Weights of a small GPT-style language model, trained from scratch on English Wikipedia.
Size: width 384, 3 heads of 128, 37M parameters.
Architecture: RMSNorm before each block, rotary positions, no biases in attention or MLP, skips across layers, capped logits.
Training: a variant of Adam for these matrices, 624M tokens, 9517 steps.
Each number is 500 + 50 x the weight over its row's rms, rounded and kept within 0 to 999. Layers, rows and columns count from 0. Numbers have three digits each. The size before them is the row's rms in percent of the matrix's.

# layer 5 MLP up, 2304x384, rms 0.0514, rows 1804-1948, columns 96-191
111:555472493552491442479418453407505495440464506554506456523459493458530533491486447516424575514556466462484520464453413509489425598487494452373488503580505487468485459472462519506497508469555520498522509438446558504583453507489441520522487439479414512519530508535425509553479399389527584497
105:530510530457499423452528502463544566581478518511525462516531514452502467432427507557561479473525590575490526508477503525567606462518488506548531512452589464476504399389499419530433534474472460498622478345473498525575463489484470504582519457489513420512527534567556513434569532519494568510
106:486543492476536557521406489560486501595494595556559443505463466518464551469507558445415495442531443570570496520479470489645475521490432545465461408493387450512569461511533517569503581413521507611518483389489507481501507589463481424553481470506466512412529514434515480579570554497519466479
136:563531493438543443569563498450583496565554462518470537517515418558476495492401486483486555505430559578532415458566471457498547505534419478485489603528485478463494421503469481457523505508471575515476396436456519557497562535509426562540528447537564441556494501638507512442498342537545552507
099:521591551431441530514465532527507437521534514492554460549466510403483518559506380570435516459553580425461542496464449485553613516525574501465567489514482436566497554538535433539512546513500506521566519521449559501451488517401457533498478547519522475458511494451435536457525484598388503488
126:463528547494487517494566472480529467475456503480462501498429488521488441517527478530452569488564498496454543477490451392551588473465441539492546511488549540491473494465585473490537427442566577500536493545533486540582443543435439553485454472490535527514558474530565546462542402516491488502
083:539447481556509486460549440538480418487458544350467477591461403493525421403604474594452490454538582517566538556487454518444521521523514549536409456424500453536440524536507545550499526444436509454492460465513456460568491496479472443482495524458518469540537544553420559482474583558441518472
040:542463522370485450482514473482498501505520472458405504632426495516508562482470546482471525518489515459484526501551485621543523499531486609453463506522461482487453540509518521502496515445492481502528400410496484543477473526467395545543470434500505517518544515506538367461480425528547614475
115:532449610444546434562538480497534550400491477456472547503480515528473523464550573439440544599442448531428498519524563486483483541531435480489483502530369480442451423465588529442526553424510610468552478515401398503527540446460505496498475492433433566549499426467526489523544509570506507486
113:445549516486483522529497462466458446488544595537554418544547522439518604460477506497512470540481501457521422441477511536513545547574553555449467559526500485530449453555460542490514469447457450474546554488479485502547537446485466549586508363415517459502482524547539522477518541420570476529
101:537537528502508438600502577494492488532534513554575573536458466548489514546390596594486455609440545474476477486463445511461585509601507441500462451577453469489386459520509415468474414472536468488496493417441394453491501476471487469514490400564488444485457550552503508456505513551517509491
107:484559512584448505646527511382472517456463537459476448465488508560458480474466477562473586496481493448516515446586540481530549559473416448483534537582583547494456566459494438456533603524512501480464425468542526503484449479552475522454462557610541525575507504498550527502477476481470555522
099:520460554517500512508517427414467508606450527528521523431394520541454558488420534526539507525479535505535522521585481420475577476536516496453502589415512454542438429424490537491521541466650418470522441515557576425562520557494482484538501450462438528519509452461516486505541548495471494535
101:525464576481563456495512540524554453549535514513463544491466480563520427428477458430455549436528546464569500484503479478541619529554500578506534493511351521512461517471475527422572523590518591505450445507566495547528445453509465562492550487543542462534498476515491525538465489521446423547
107:560560559515500500529535498415531532495460469465439479588566442632524472456501497426493560611450558538523517449519464556502512549509459535518442480519498402497448467521506544464592433440613487579578482485485431560523468516569448522539492530567533510499509535514534515438491442625557475444
104:522460472605599493460514522417543515522506519432544568515532573559507496479460535468531569432549525518459522523531552441513529490554421576492519512465447475592510494500498572563552514574456572447527499412475525513576482606536465547466631465429465454497539570518431501477531490483493423640
100:448548473421484544550462515514462547552469647455483438581534485547439484431592498456534574410517532525563561572517505543555464487483463512494456431437501366490419542460571465595538486540605529559515449557516428450490496548450489591443575510533458466534483452470520451495583490595523451410
104:492556496509559440504509541492450440501431438515523554422481521540505492471521503480493489446587541478567513483625476571609522503510594453393469464440492435603451453473427469478474556518540561538475492460525521543502536504509450553489566516510503472502569522519398502521468438588450486523
101:458515555332522486465448479521614570472437538537518491534351500471551463568444544524496601601486442469479495538491541535630541500448583482410538442542480585410533523468430508524590564495440497502423521521465550453531509407578472579523539438418553513522589639544482478433457492421448476545
102:477576489500582554475535444478510549510548588496446415499531379443465464543535566521417520582483533569529449489490493493478516459528540484439520566455540576478376547515488457424521549516564524512431476429462510517565430471603494496517545502533457394651527511477542565491540487537559474554
118:508614535488529578584443503571560441531469530450448499546399466570509601493563591459487603496478501559441344525473500453471528568487447465459515511523470539526564558452448543450505613440486512528514448572466486581422515548538430582476563548480403472510457508455504392514599551494619449515
110:541543530491539476481463436461541424503480533491417606552499474592532525432463562511447570501534489553473463593505499406601482481520532453497495524509433581522427520492520469495601514446511536553392536540521466472604490416578488596501512512538568460492543486554454531479505393507505500532
112:558518469493549478496484582450505390397532459456469543432400531555462551420529475436471558484556583415529476462549400474498508502487559503483465483543481540461559449439574530424523445524468512489584549516453532519485407511502440500466447424491507474574468451603519461437532477487520524474
101:523443535429501528500587453453490539487528547503447426581491503609646482439444445492504533555525526571561555504507440478524587554480546512404442460550494508486487482418411518442505557402488471508477500438462512489567490496561468464538499502470438524490490478612549461444462430489509477457
112:556582494593622434466514591514580484503534450415471455473519514497555533522421519577384465531480459460512576513484485578523501481570473626451450553552537519530555400471489491418394512518494518573506500546510495516495468482549478593561491530538503458523494547503514547453560560465480418465
041:496604435417452479495549427516555496529483512465510557596514422489560489459454504505519491527498556469501520500538521511549548518622443536451408612524494513554464450481526476468503574469569486495476420499530430538516604482501429539511483499484509462517565585561570454510562483518547549473
108:457446524505451540584494511533466596458546526524450510500508540546519531444459551459552505475425493460497440533578523580468508533507496580375516533412400440444391535418527549420553493523514553536445442494557459562510546556465482409506532483567533521512481515497517437387550476507550496505
108:527493535534521514458530469469491504585480513486485509530542452454510496520544578505531507596523540551484570493468471567556582490551509465486488429503490441527507495542441539442484468509534427513479545461525562605520559520498473588482483489488486469498484461463526527472485419558468484519
111:477521472485565393419470548484563440498444489553452494423538522416538636506493543596514495483501411472416532491427435438518567645517536430477443568556482507434477529519531479477506477488487538577473486529449379561465430444460455508458514519541536468574569521503538491500525472504608476551
103:539518482526621462477608502544466483465605477474429569505520505465500545486473516452410581500485528483447495607491514582531526502498537498485459563480543484501545569460486494387445546520510485486449569513544560497501479561516503393517502505469479445527564451521482436430501382405504459564
037:532516436446516371483559532468532533507571539444520535578412511515607523549394533492476589545497541542516493500507376412566515556551487473444323567522506581599509486460543492369523477462558508454443492526456417543508563510504336500486422395486444404552542574502501474378561536549523483465
096:531468561514441501487545492548480441515545568548532474455572557545515562473498504512378453453481479392433579519472441419468590509531626511490495511487530521523491466554430534515543502531435546472530515554424584426566465495484479589533516519626495506516446444531505416542550437448497585542
096:542560472420557445515512459445520502457552521494495546534517572612498548497478527560421593506464517503513388536377451483547553486519514482515541482503522460526442431467475436505558412495520497543520425464425487472530414441501458563498541417551557464448544489484483562482567416502583526470
100:548533420461513468575591514478562615377478632506433513461477537515526528492593493494357598430410505571588428534551556445485508508515479496383480563433425511455462512467586575388621503491477557543479462491475557558498569511545469546521528443455547504546510484448491559485490494543519488567
040:567497533512543472528513506469565500481605553481376517519526391522550567499457543453489552427471594589470513557523494453511625495513486488524481582554500459433522418529503563504493521385463519509480511611409456447612538500542422562525482480535436428571515467467477563452526460523542527531
089:581529465569627487461479511530509496394547458448420494556480457518501454434583508500523496517515427477434405579520554501488586499480517447426518440514518391507399556482451516497567452506570496488528535460417442543563459524538444500456533442460444488575493446546531526457585510426513437535
104:530625503385582512420634524479621443474488619560507436474458473479552433559535536552497520529557576488443501517484538543543497499490440488460473439510538497617405512434461668436543498400515460465518400494533496522482475539514482427519485418460509430545563532534534512421539514455558517539
134:535498428494509472635510392501517534467497538395534463526480472429496512401436512458497540486452524530550490553468484587465540566540482485513411473465470505551576473475528468482561540562491492498498542543500391431564465561475448469573476494572547415518480609498467525469532511444534572442
111:439549514463554515607489406534567458443481490389564516586455522491540461491470472553558591539437492455468537462448536499573507590556477447496502543519521467502531469478501544525495515436486499412523480567469440466544486465446460464555423525503573498564475575495526530450520478410556543486
092:555489525606459541564508424507552521492535432513488523505489520469480452421508561502577489591458524556433442492524355468471512482504485437471485572495552527499554435474530504514492474529395463520481557509577441546522505436498509491569529440495429460529422580429621528452528499497569495529
111:526578560461500487425513516492492541565598535489493565474574534502577494556467509498464510499480531551534477478616488541471532405520515557527472453435412546471562452416541450467523466505491454509432404443477432522459549527573495655571542437571434488421472551478477483470559549524486467498
098:560495540558613383477594457526598514430595465568470402496438474500484553542483555464499485525520520457477573440600440579615551523532496567493473472448490513486545520511523488526461453499467587439421474515491483468441507555444481566507599481460538430543454450540587410563519540451432523473
106:564593506439511479463560438502543549510524496476491474436469543517471558453438541474444544392534548511447485529519543461481616552481493545479469533477581463515426493509534534464505456415538568465466497536443483492572552495491482560557543503455435442472503520499508471542509496432528463522
091:507563457518481519491457558521464438480562383503483464555476453571430435544450551465535531507522533484546514464518451429599602418477511527549512410482541388560542526554515447518458581500632572567514501507446479487465551454473440538454538536550472515503553545498432540536455539575602507461
108:543497515454482454501443587437549571450534522467496469517519563479606558428514534531571569531431484565484399554475504533565498624601487435476534604577447498493457500522461487362521530494553543494452441445431533474527503556493494496560572543583558438524514448528489533484556425406567466466
101:494502498473511477483478492514463520465560368575409611496434438441460512516500479491467527536507614532439471599532433518485459579551471533401440454567480534495395473505503427447546471544559500518508423511501542622539465515500480477523501377490513477471499513480546543514523415475513436557
103:575440512548495473426567433514500450567515515423367475564559493628562462402504452506460524449491533573496490447473483587604514488505521496470442461548537445555526474446518563510469578513497540419474523474533505492415501479491506514499552567519503496484529492565470514444512459502476476565
110:452573537534567577491480498509463493524409463435461600458529475665585433501424526398504513450539472421532522475502475600568464467500486472513466510610484520592510484549514579527496560426454520623515536458412553418543546452507489458612495482475511497474492560524445464450503512458502481516
091:537599497527543490505423426405568499518454603416548519504490434455580513506478518500443560489466485611540533544504549421614449578521441517478414466515445461605546511551546526568501466415553541526538524420493423555518494595564445505547460513458556442452580531507503515580613454548534462476
091:455534478523480475555451412500474433563470544501572510504535473519489548447528524587529537489564638517532500515585498459440442517541483557514533594482439434470434515403570485552559598392517619485507528546410449599440565477505458489548538513443445496514547455512499474516536491434506531498
094:511503535455494473573392544465442450478492492530454492506479510520498480442458423496544566464526502521486483502519493481527439553468412455485472464453482498509478508538494541573571475534491509551475430519497428504428567497511514569483466432508476485597543492557498517515485487527551552523
110:534485531520554476478632454498484471568547522446494522610492510521533476522549655441551532513498509534551538558559480598543490470467421552466488464467449412528548422428425436486489555435507426484476525532517482591463576483505489536548566519571436511489532549553388410468476484565546452496
110:578462533533498461501464484501597559528553507460478465478382474489605483483552432511517474499546511489549483582488534524483483483581507528451495476448405520541423558536399475534422494469625579526459490482570581468536546502558452520498473414562473418500486523538440538440463440488469563484
113:498520537450539496478488505487518455495459473474432478559510497465483463503491433525497456564577511394494478494526476614538521580525518441405551491461426494425479497438496539400483468510539486567496466411543509373487570540525476521470593424473436422462535514484463430484543494517511544636
108:579486510515458515567525479510535502544500476544515477568418473424530547472418582490538544530464566429455499482503452500522556459591486437458503601530492562496491459449473487444480530427461535434561539403594544516412455507517478496560496476563499474595560546609551544442493487507468433475
111:556528512396606506480472460538576452483455583543442579579391552614513474513531470405472553528533506506503315562537509496559543588536465458467436511456457517465532467438507539570523555571446497517478380539577553574513469482504427499509485559520477524514493451491531488574509546521569629449
106:429546536530498462536483419447590505516502601565441500566490554546476499558403594503468532512562493460371496560505458484450503474540498436508477583527518556498522520484478533547470490523513427507462514473486449494505410480485509565493519488495479406509395444565502517436568529490484491390
113:447542619508505451550544528495551555584558475383372535429487446518607548525483501538434532484429520538483463456446521546496485496610514565470523543552484530597480476404521569430507516533444465509545480501527492444465518525510485575575528530501558406501575549464529489509542467565504419480
104:588518438423497492505486485405501589576531451587464532518336429522446528563505611505513555498504534500469605500528483550537474517492481520511467500468449485520519513523489546521477546407550489507508390545424487523535544515411479532480569405511481476598443546554489522504551457439438480494
107:527569530399472469525450500462480489482389461491573468475583580499536474547453456526491521474457479586460432544440479490559559536480492490507476481507403477499424461504501415474529540460587524558498482476459516490496537521505490462532619433482490558495516475528474423515499548584661527548
108:436536501461555494526535515449489497479518594449447538470591436470597504465529425397554464490451494528509422613448569519590379493536569518489519521487466535456391538441552584397521582539533523599460460549465446481540469503556486444474488507525439445540505459547483439514517443477590462549
110:493565546496589524528521480462490484460475494480419572484513543577538501478462577440470477456543573388419468553480441505564424480537528438548469488569389552489437580440502478479508472477545579562506539546412458543494474455536474523521482436487533485513637486491585483513521480467536565578
105:535600473456547495581457497534514536439449494423390471476510494559561461540491454527458511524417507504529436548484634517425479566568526528507517522504478457518426569470509538464518516547511544548553531450491402416514459537454476508470495499530503501586533534483459549472510466495533450505
111:548587563519474529543563492536504586492524558585441504548458472527496502507510522465427449509428455443581499513463468433499482578549579498444461544540448495496520497511496608452462533548563505481447424410494449408547513507531452444520515474504485495477490518487392543515499526508471468540
109:512518452497510446638537534448556521469551518499522586593423462551560601477496561453502596499452505529568461485508570489548487463460484526550462546506438459471490385559506480487585532488476430532502528540416453482458526543545485498641433435497469494457562482543557503499543438557445475518
108:516609523460502497512458519441469483506520517417537533480570549478492574459396474466569567464433551452468519493515475570577522515461574430497517493519366433535582510477498352441562489559494520496496454510506429494468534454540461506448486444509554529522607541487498411566544536427583526436
116:546505493507509480575463366477491569439539499548531494488485547529573549434415448541537572591490484364439510582461495450532562620585484402488532570532481532557495416547465487500556516556502617462472505466434514450588522426426481515564510458446563498517484499601510566501554489493521557480
092:457533563501546509470497457436464478464505464497457561522496435544586474497490442474501524517418520497449417501519578470513460518481567452560506477523399425487470566411481553465469522466521563539446489447399622479449451464502507451484454543509593499484496547499540463458538452465483432571
113:469534514483564528495614481514573399512494467490524440493499486545528468510452524472453440443407464525500489497498448454505531572436478486526379512460521471485495490506527483526508463474581480540512473463458403469584420514413482547509552512550417438528579504442536485500499504438567557568
105:548498462529573529508609452486535594593494511398512463536507512466504560515504464486463563563470510514446460481469440454478498495596574503479453533475543537479479523463371519449634471495516559434461530437497493536572401540506467509511497389509530480544554464506527561455532510464515569604
113:548528505444581494617528554554517560385470574460511535506530487512596528435475451505434546409410531532616461490544519443462508493603434457399471431472396410388415491458464393424588499512528568503505467439488413465453409519530482614543525403579491447549486554459479465436469440520545557507
110:488543456450501512522587521558531481519509592514498540544521472442492494580466438508414490394513518545456566467562511486536478492435512489437445565486541508539520404524447502436564513517438496444527460425523547480578423470571463467484549357493552500440532502466523494515537443502503563615
109:442561458503473532432548479538478487393464437519515538456426527506507499535474481505581489527490592428554475460493540507459543555482484411494445462417433400598448550467504478481560592548486490463560513455515536493526411469502475465487507450534503502501478405442553517523511578544571603469
107:520630552538466496518526490495520557468530634578443598481438476473560501513464504563539507516495493543495420500441520466523497543575542484482511497455502504468481511475443431415530533531631514581493565430531535529478585581442440539588588483559452525412494537507521542495491495399489541558
113:503411477496483454568518383522549455530537544422511543510495513567448521455450576500520484487457518474502457571482533616477479506534498520462502479496509454493428440529400430386470479495558477488404434502480419460611498560561484525520490497646415454570624469552447472424517468453532478469
104:522437490442507497490464482537573488504488563475473513498352455420500472446546465544486544523426488550530453489516496555492490537517494546439454570541457557430517434452427462432512507482432487505502388417531495430532466498529493468537583440512480440457482535451449407530526420586446575477
106:488527548530610501555569512447544445477482533517499502518523520643590437439519544429402575445479479512533530587561538471554509510440481519466495554597597528552508478509438586477565590465568589461478510520534561538473511482494483484455440566517517508528589489574480501486521403508500497489
104:451472468454492522557563424489515504501512612439415522477539484392482483463528505468457462502403529492486529556521462507466567576555556419514501525553399603543485464496468452481553608495512538512438526518519470506575494437482493544513478576463466442505519483612537473438492460432448486619
096:622512605480526427583517511479537562562416515463447540483516527400463522544426530498504570541513479531449520513597478474550454579476534540484360532454382515558486500539512455525542535576553505502427459545453518469487516467565490541463575442462458548559553456487541484523486440498528558581
111:485517478402486501515573431474566589590409484486458607537459440505571476486438497444418462418497478522499543571609559583516510472492522519546488508457529437551451477469495474467508437494593421487457545489519542580554487561490459588526516467545429474414440548466474535479523507474455513501
105:603379509511559446582523414500487537545518475460563578503447447450541581506541545464505540522462515506355414528536472521598533530554418432510506519556521419583437430487510500382514465560590448481554483465437454491487500619523500460588548485562468411580566516558512502370510523471482547451
111:446517530456564481520482487459488482486444520492486487518481473554536453456495524524477563517414656491541481480594421490490588447427471416432497448514435578520515506539567473510487455471518462475431461559450433574562513429470501505483548478476472506448632506468566442493527381529371577456
107:432428489530579510457569506433540540455459480399504545553472504485530583465469514520527530556543507561428415473433364511516500476538450515466350492537501601444503523424456442515523549518581431517526481436422461550500464485491486475572505499481421465478530583480536486406465492502576441622
048:554559534443559520484490379465587507588514483445438546554527418534502536506454514488434556530419579558484546500528405539510525521489473387506422495556420510427452412387482513467566497467502570540359441541479474529539517555534423539518605478584488440509547544498499510479543495450543504610
096:472466539527403485479479457357453541512547559390469494504472495485440503530562493497387539473490494567539442468474525487410527497506474541536524461532511510450424408483437454436489571404525537465434551507531523459429465580616494548489455569553558493583423468520430429431521517503505481555
110:529462435557516515574587502475446511490457546474441514478480528528482509508483500537508503421482523534419415518431475549498593531528478433539461560482554468452510473561546468539491534534490533530546521508409428540572553447456483539452611514589570377530490537507483531538531497390528518498
107:505435485467533533464467490483516542556481491514483537499508451492476563515443494435508679536522487551595494469555476496514495522513521425460557496552512532543483417402505492493516433609488514543401542618518427409470477521505483528477451412429538449440469501461512536510529509511508412502
113:550585525434511438548518406462457513512547538494402540497525505517527554433427528468473520545402429434460462477484516467427563546525543451487512592571512498472504481433571560451544532482489472511477487489533446452498467546644486501486534457570470356612473449544526447435551469439561517501
107:513446529498553488537532541480525472540503627502459513551481511550518471513521486492452526507529508455496549637502466567485527484486490421486480477554496406583457435553432504486488611426615516485581518493445594530545473646509484500493528478524507512515521457525403551487527528520501516564
099:529474518585546510617551404424476651443619537470504506503563505524522600501450482535539515496453518487426542423440510508444510479537505508511495523500385532490528560400462451475545517456528586442521408409517497491504555581546519463562457498482516417570445484494501456467545403505496446542
102:455580474495556534491470492514507532452495467540485385582509528482505409465497501560411503484473519484470572521542455441526488515469441464484438461525462497484397546451478499451560530513524505516548514533525486473496546444510478572461437465427570442499504476476539500504508485595573488512
035:542485479480566465530511474455434544551512559480468507586448486513564579515500505500480618444442524542515542581538421540581522541551432431430515522541487540541447466483465483437576495444573527544476432476474485456506562467473344635513440473520465499622461586447422508412457425438530544441
042:509550530386532423510533496460526536513498510491434531511454493497490515453486543467463588484509521580487515534574445517508524534473506439477475530540419421581505463451486494452515539474568568581480473486524520469430505507462349556538518455478471431522493459520521407494513461445570601647
094:415506559517486536541560475524484468531563490427470431477524494525470495414465505507571527544424654523462489451528513553508540511534482511530523551478427560500412621450535465527505503552506469445570572435545551541569510502527522523496498532543540491490487568552563534545535493523484506452
108:571490508569619526456451470425515518411535415540471504506540522508530471548488429473500455465475561471452409508449460494480478499471477532475478558449482576503494540474438391542460470557597611518483506442386450454562478531541495546520455552509553344547571526560541552462572513472470526433
107:461606532437544492468591588529488488429494457539527516575537474515513444436444547522447447520494536524557442499573493447503529561524478414495473572506465402466493405425473507494594562520498498561497460524531573583485527478507472485492561529500563535543534469497464498489471454517445449540
039:489517531359585515523511455493539522499509511408498504478476483576574504466513460486496556511394517522425501542477437552447573575479513458437445536517494517443412494436542485486508508473523578535533426448423484479551528551535471489500478470576506463523507529514434488501528449499515500492
101:511467555520495562526492483513467611501540418447470556469502442571523543527398503399421519467508555451530491471481419483577483497434374386531553522559531544445602474497486518500478432432473550535494484518488450487517499513460485524523580412516493512501456568660470426492522531426504514446
104:508540468513615486512482486536608507418504474557548453523339457649547484471478574465526588540521538502509565518564456488500556506566351474489449484532498519473453440500579495538518550571570544555499493509462543578561538526502469525604544414508578551536415515506483539475482546468536440556
100:447554554522476499460499390489613497524498445383522457534417549476502604366375453519450531546553534472507506561449426489532566477477474390474444572440459556552466480496524514558524461588524553520428572471466509517548541537518487544496499517550532435504443549608512418480554469536440568496
128:564580518550489482636580499488511589514540599511436487497521407437497526529511497518538558716455482490481403599488511472459564605525588488455460524436456583435460481485479511409510561483593589505453459572475520462491515522535447436554540539514506480510505561537517520500493567550463565451
036:541522418507568494522487455484497535618547495448437527587487457493480491541433520452471491481402546528486473543518420497681610534535512450451485512528471494644416476416450503412560496485520562552516469459460486462513539469549402500476528501508451491523536475511476531524468418509549443497
103:407459560463514520560463487557582497558413611493509624514507481566481449388488557406511599380404436485505517417554511568566565490460405524426519598479520505452501511503618517501562552443514519496450465556450427517590565472644473534548532588479510496544524491435444439546551496459498526573
041:489575521442556499516589494520531478500546544503482558466537430496579548462461543479525549487529475426429492544472442567533496507520498517517410521507444508483454436454501493483524591418574522534511607542497480486537477563565333490608605505547498512449549508612487446469504469504604557578
105:476534573518487486507525443500513523564550474453534498504588520575532448514424584430626494527483597411482523487488432441520579541495433464533372468596465464512446487395535500490435494502440498511498546488526476498508418495565469448520487551569614549535457523492459447480452504533541403543
039:551521511510540507460505475463554518553517575487441470500417479557558594465511564407504623500521537480475456566502445542569572590525524508469433601556483502476398456491501478419545514504566564613456453486419461471527522490458400535521553552502445531549535498491494476418497463448465500580
117:527471478421436404570523412491509493444520459471389553632456509560518552512473542446467560497483511481450550548466502601568544562514505535475496517549345431557499431534512497507583512581468573462458513595503531516552518506495431437560526440550544501585462416611467538501531460445607565509
100:531538585514398433580503430571502498460531538544565458463438543459494514469450515467530483533466439479460453513458530465537527585623547505466533530464431489469496408562524452463507480587581538472590459518453478466541513501447485425692469413640451495560425408468554478498530540481592478460
045:486692517442560501502542452509572553564467494451452507514492490520555533527464556496605580498524576528459529571586461476545539546501466467455412487522508456431461479505515532477537493419568660566498440578448514466465570553488350477506506529459518486479484489551496499531555450550501496538
101:488482589441558490455485492530494545542506410508544516565476507563515465528474506468416539547513398531566455492606503450481622568420394497483365533460519476538478427559534500489600468512527625566439517447497558491518509510492429600518472516509411498422491585592473492578454453558508497474
105:580503482473542481429489570545545524444436483512423471555550451496536552516482495424534580493402428438576500545563484492497480552514481476493485548454449571562446512408503579492500485583526577585459505525489470483458562495459478502528553598519518436447463539473468476546556448471484518600
099:473409501543520526537583445547461494567509543471479515431460406487458530415449567422602524430499621443554519455461473486479488531459357502481488521471507532520439493440549525462474495479473503523432548565522511461519462562463483461526568503499519504531469542543527492532517516531487387498
110:426520459455531480456553505445541516409512493537465555468450580441535477460551480591451460497510591514471556497545484502489469470574525509422485566530462451529425448450552481519481540356467433526606544451494475551502588552538441524550490381443568481493472585461432511561515501541499466479
108:575560456429617463447493456494498491526542524518540565530389489479510540569457548523484581541534440515420433563521344613560548514519411495464541412474563512528609422501413485471510559500543492457479423420466529541528445506463493513555593430501489440483541417483488400509576391404565435548
107:464563561533468523525494521499514487535463453429413502495521516535579511518475596535434585450431594490504479508476537552522467488524504517527508440579394430544394426496482483485545523570556560523477592436464546497518521461499470573484512494548516410443471553462446572545472469494495513545
043:525461533461555454526637459534520518473526558490416453491441500512540582503494423482469617511448472511474451494520445494528486443603460441463435482474472480485441462385526494423483500439570471539452503468478479579501492492597364405544559487495520457504513576494516486513562520489595423569
114:522552559486515489558640502517597463431549459487541555582377472444577469461539548482465563447552582557431503457573475530466511546494439509455477490520475506510479361518477558531476587474483510471510456459519533607511475530416477437437486519459541488501549450465472508533467504476572593508
091:438528511398602500509455470503498509491453554533517502502484448647473532466473535502440537495483513549451386553545420435531489463505474476503441575505480493459415541554496528474584580500491485433511452553547480530590434512547428566497453544512544555514572588474482555505507445539545570480
109:551525545574486486586459488422507560564502478503476494528496516517511503525422526566419523507539550437408484533477439469538542520497443450461518448526532490563507428483498488511489496508466503503388524494456479482595521480522452539551505510565461537585488533563510458455576572478499593523
122:535505486417588540527490507499549495481550587536488474517516431528503542434524461540537495499536501459471489512621491554543543602480537557505444499495501529442458556468532570569536458499590555493515414426530563577484440470513454428513594534476493534508597516467528467380515412438491638621
108:454497502509570505565520406527580574538541459422473464516535473556503529459531515550499478511436556536521533488541554508558489556525419533447414501445476604463486481500497548486507484510525619496530495554438422366595547492546423450554549481500438516542527564584572440501532487508600559423
125:487502477463478524539671522476566495560478584490532538520450494509599432408479545398440435434439538507552525469598483500534492482554500466531426526528545508529525393483391620491464518515573471553498444459543556459506505508570463395507520517509502502502523495422533558489470440430557512536
105:526482544530454431470610406487516595511580431432456496474399457521495602433513559478484528541545624476423485559487511488459586509504549470422533550460466511495465472517464476439547473412532526511566553544440452400548484572569494525495515415426513513583557461578538539460507521514405545446
043:601464559466507458484523491483547527499540530468486489484422495505583532432495505483462562481478558441425480486477431509550553551487559491385445526477528481547492402499514424430507559504521567532515450515398491520574462537563459549579511495556494365586492456541556445486549432489560522498
096:412496525475538510489486541424507504490441447339402459515433495543560427499566550392501531525546582574549451483534500564473524504489420490470538519557463534524430491582532418461607570551536479559509530471469506496626503518513484450495465563478454473503520465435502447499537503557445514420
113:491561467488487406493559502440583490387528503494472472447426514567472532562456480516485650558458477530440586512535482537471470474464449513539445512537577504492503451420404472416502476453622452516552559447475497548451418620519471521596520461556578500535454593522557535542518493540483448461
101:498606490514495508503598542511583501521553458421432496441516438496636489437517519527578527551496483471416553430515527484514582565520485532524412530549489493562517480509438520533449453558512500485538417534430467490546510501557503493523562546538455471583456560458597517467609513382496503455
114:515595408476578512482438521412648507547472483447562548555365494482501486535472451467443523498485539475495501571550384570577494516535411483547493529505474457491497436470456493483531453497537490559574502477540481501471539425404442540543512406518502422485483483541467418438532464517494561479
109:554503498478600514539493580495523533459471461416489550471483450560562566482534550429475540451566477546624532446490405474543475506484533551408482442528485492575493585511481484522474589490582414481501536501533530417590500516441455531491537422484417437561519479533398523486481461531585509609
104:500486530471611445474536429486524476516495529444496449601489539486523499413502495447526490481458492382492433491483536558543492523522519573441431500487444464443496542499588566381539500449515495460517491472514442443537478609520503475457543441446412457522498443530416495467594489484501475570
105:491482507411472448513497559435487515569536502499472527453525518455530632471410448509484638540426678515501503459404454413497602535543463513564519625641491518512443557500488515453503505497455630493505420497472465470514519510498504505579496470512440370590633573509527561590627406484538585472
126:485521567449603465428463537470495485543417469449522453541457512538523464502481549552485627545414458528415496581468538553548551465473508487511510616484482554545525564462476404426508555528461564510559518480389499435486468514516469556508472560534417471429493502452500402558613414453567624430
099:469485509429556418471502537512652517531450498573428578580558495518503548473507571472581523553458453574546370460484419521488524616567464498493492554456479532461494439498467472468509549409524516611494509430414531514535535455482501559555579565465501432456552495560462507482521567529546494472
101:461515556530479520563570416418566591468568541379471502493419455531489494529581499511486558525508448461548445543465489523527586437458425444529520488468477500577510563502479496484464506562501481500491531487415441418527519535481492512630462524464442491545483525632455540527571513571492469631
095:572497544529602475521495444591571530510615451516399513503496479619541487465420507551551444539444543449533539559491464486601553586566389599450459477566524573481570593482553567438579415475475410472483401505452509482566434541609428476464548553533535450479502490548529488540466488491469469481
109:453536464461547514489511512460487496456537601544497523461549475464512548558412418602475553407578519545503580532447480473518546499512415482532521434535504530487458512493524537507490499493556650551525536441557515440499456450478468516568529434571505458390545508504438541590537499465596472481
104:544530493419508515459526508455504493497501538516458503582382503492559475548519528477477555427437595450573462466540445585542424464524467492421453495472424504509508501379465482429471470537492440518454428422523410508399446536479479512499537417479496498490435513472523515470518554443569560575
097:517415506475520467494548463450450571464455465508542474580533480534495547474454475535445439527533574428453535576487533543519528459492439455534461515596553541646550502505545402548497508466406481537552532390578536497474556490481474464541460483447569537472447577548513465448531515470532504479
096:570451580487474474555497489451481519529568437482428638486503446452552521474458441551431546503479477519436528497433528495481483525572460486549446496622494489520512548445487458503505594497501429542423438472538427512470524523558485387516493512505483516543526493563454554537526547441533464488
109:408533487473552501541476474476502567456500416440434543551325536574633455515432519427424516597528539584501392506593504457492534545457540523450448578479483495502508501488507393458517593419465482498442509471444545457451583463471454577487564510523450499470568512468499500460515519524499481522
107:486467521456586573483498466493485536495505470434443511462504436589493484483493445446553548537477502478553544552578534508568482508425447398525508492547503507577553496517455541504568492362422545491471459410469407564459520431498411453488509538560505539491467514543415462488504396534471562533
116:403487606396559536466480456585561510457527557472489485515557458457557533569531439449525526513530418480457412512583475505521634531448557533415464587469532516474471493404408490490456452497563449480450446538513525524512531496514474510496556515547480452608503442439543423546496526495556411491
106:467503554463552484533510413492567494486576632433456439587474504517465467457456544534382466602397499476473434555462402448433510519508532495424508540529482555513484366488396454506608519460499521497490448461494532511502499482524502538598537520590472484465417448557544370462480414519549500451
094:441576610496600472467481457444467494501486439570559548549510493487592543431479425494473469487476516533510524518547530514539526437477431503422397474531469535567431494465551475505534446448560453450443393492394381554436517526466482476450400461623444469445502519442456424494513507583461491460
100:593472536563490502455495534516593550460472409476530487481474482561429514514518480504525505451490585475558416432556400494521558494527532574465495521516423476502527556415488531521412467501487471537432497519497452481453478511487450466584494531549536577595531485565492505587474477432550482498